Part of a small language model's weights: a variant of SOAP for these matrices, 2107 steps.
Each number is 128 + 24 x the weight over the matrix's rms, rounded and kept within 0 to 255. Layers, rows and columns count from 0. Numbers have three digits each.

# layer 6 MLP down, 384x512, rms 0.0599, rows 352-383, columns 256-319
113153113156127164138107148135123099127106143151097134141132135089168120140152151114114112141096138125112119101126143134162130133143119134107146124169122120086146109159152106167138124085117138
096103128136138101117129143140096113151116115128095149151146153127136140121097124113133099132084129149113121136172121076146093146109126137162124118125137119150103160146164121159156118083113120
155116107130113138128164175113149147151085126147138104142121066126099088115136121168103074112131117135152162128128136131107106088130148120113132101149174100189107134105175114129113140087177142
085135125160127182132157116141112107123125137124142127119096100145119115161106117124148096126139124151167132082138147102125148098140124154122163155128130111167135120125137122199164112141122139
118152142127134117118139134114128147123113128116132131108167150083114125140120155098122152150105127136118115145116108101124122130108105129122110134070145142146154138099114129142125116171126128
131136116122100158165132132164123106128146129048137121116130105121090103142144126125138165140127145101131128108143106141118077081136110114122101157172107122091137132125140110124132126109156129
177115201143106129165077195111109084127120174096137128087144082140070086121099159085147116112188132146136106131138118042094114147108108137130122118143115150146148186098111133091103161138106144
153170105119132122126099101131114134165140110141184113185133097119153133143137113121131118082152100127074132101099142145165140104179121133107098136131137064122126160159131131101140107098164155
106105127110135150134200203095122094129095134088095126117104119103145118146157121146089122156133106053125130134144128090081162128111125092118147117154101118153110142143145128126189070133150120
133119088128114164111129193099129155079130127115121138136099109060125145130110133061169117129102135132156087069149119134152162138084152127122121119135138150114111119116122122120108154107167136
092141120136106143134129078124087155138121121130095094138118192142128126117137119141108132127130113131117121077176130155174121105100156082143186146174176105145144131138150141138212148217159093
101145151110127122104121134097115115123135100129129101168121103116126123148134141114159142076114114129115136125137119128111114120164178087140125070157113155118115097138143136116136057136113106
146117117107130116143098128109109078112161122083123153155125134135125150130166111128179139125123112108120132090108119154110135104090177095103112148125155141106106107108152107131098142100105159
201130171110103103107088121101176145144112149121116125123144151118118103127153107133194092100118127140104083116121143087146122139182078129173083153166141181124159159156078124064137141114101163
130135137137146099157117171104148110135086138168098099106151124113133155147156101124149117122154149137144162101142133117116140125098143099098130125137183165149189145104086198157128149146076160
099101099141110147102131151153129144101129146122094142169125105144130084068128164145109168130141111162119141151106139165107163124188105112104131158121165144171128132124111074094130127174131126
133179115132145096152122155152112144084162107141149155148151128132142165125146138107138116160129164130127153124068087117147096142123161090128137132118165146090103119122172119159139129138132104
153145113122104139130158148137115139118112105122114108116150167079133151148155108131166101135164073112122133144125147115119117153132099144126131159162097153127104119171189095108145141102147127
116137129146144132120078092129122136141116142150143118148113145157112153137133119152127131126124120130096134098142118146117111067135130092122140157102124116151111135134112156106146134142105119
154146096140103115142159143120134170139153074138105145164130104144103109116157160146110161178139112126153097104122194128175122098122114128150150149128124120104134153137136146114146138119136148
111103100124121141138109114099114136142153142134093128112140161137107144072136107146116132123124114158122133121114114139137131095117082111104133120088114122179113148102130092117136111150088154
153142171115135109135121128111141104129118097193129144135191114137119118110111107122126139148178109123112111089103097148146147144133168120105147109132118124128088116142142140153107138160137153
161119183110107095118109131097137143156138114165146161135094150160103109145158142096104164055159108141155146149153120138134092127102175118171110123094117107111135109133155087114148148147103106
113126132110125150125112112158149144113095158104120109094144106144159136110107150115145089109111082103147116131118144138104134100130111140110109139122136117124111118128129153127176152124131131
167147155133111136136142129142117125102135101171156131149106103170131098105130149112144082099142096076187112098133086129141089074116117100139103089120153124116158115138131097137115150116096156
109094119114131140118085130139157133118138138157207168107143121099114139108149145144148149129104170134137123089122106132131114171117135106092114185134151148171161115119083110133099118119134113
135103121152165072111131097155128153114114111187122101128126141122138172140130124118120165169105143116096121110105080118157155104155150114123139137104145101148093179135147162114136140131126098
130123137164133120141121094122139174151149117134138180142168124113096122135139143116107155094171119103153120121100127099135116097128172184148116125123124165167121113135121096122092145210167186
163137103154123136145112148101163136150139134160097110148148097110191140124099111128149149156118108176107117119097132158147074135172116117152143130113088157148088088115106149164143136161123158
094114127150144147124115059078144129093137130120135128150147138166087147166177112108100121098137100106102131145115151157096091114147126098089111155152145169103134093141069128116157124157125120
160131138165115167155162137100135142098098163097124113125106136111149130142147164148118113107130112145126141225134114133137142115099132192095105179158128127121152124137095128151149119114117092
179097161144136155128147147090152104153077155117113094091144107080171133162161106124140090167117136135119156153181150141153124149076185117104142135080139102137114113080150128135145108130140139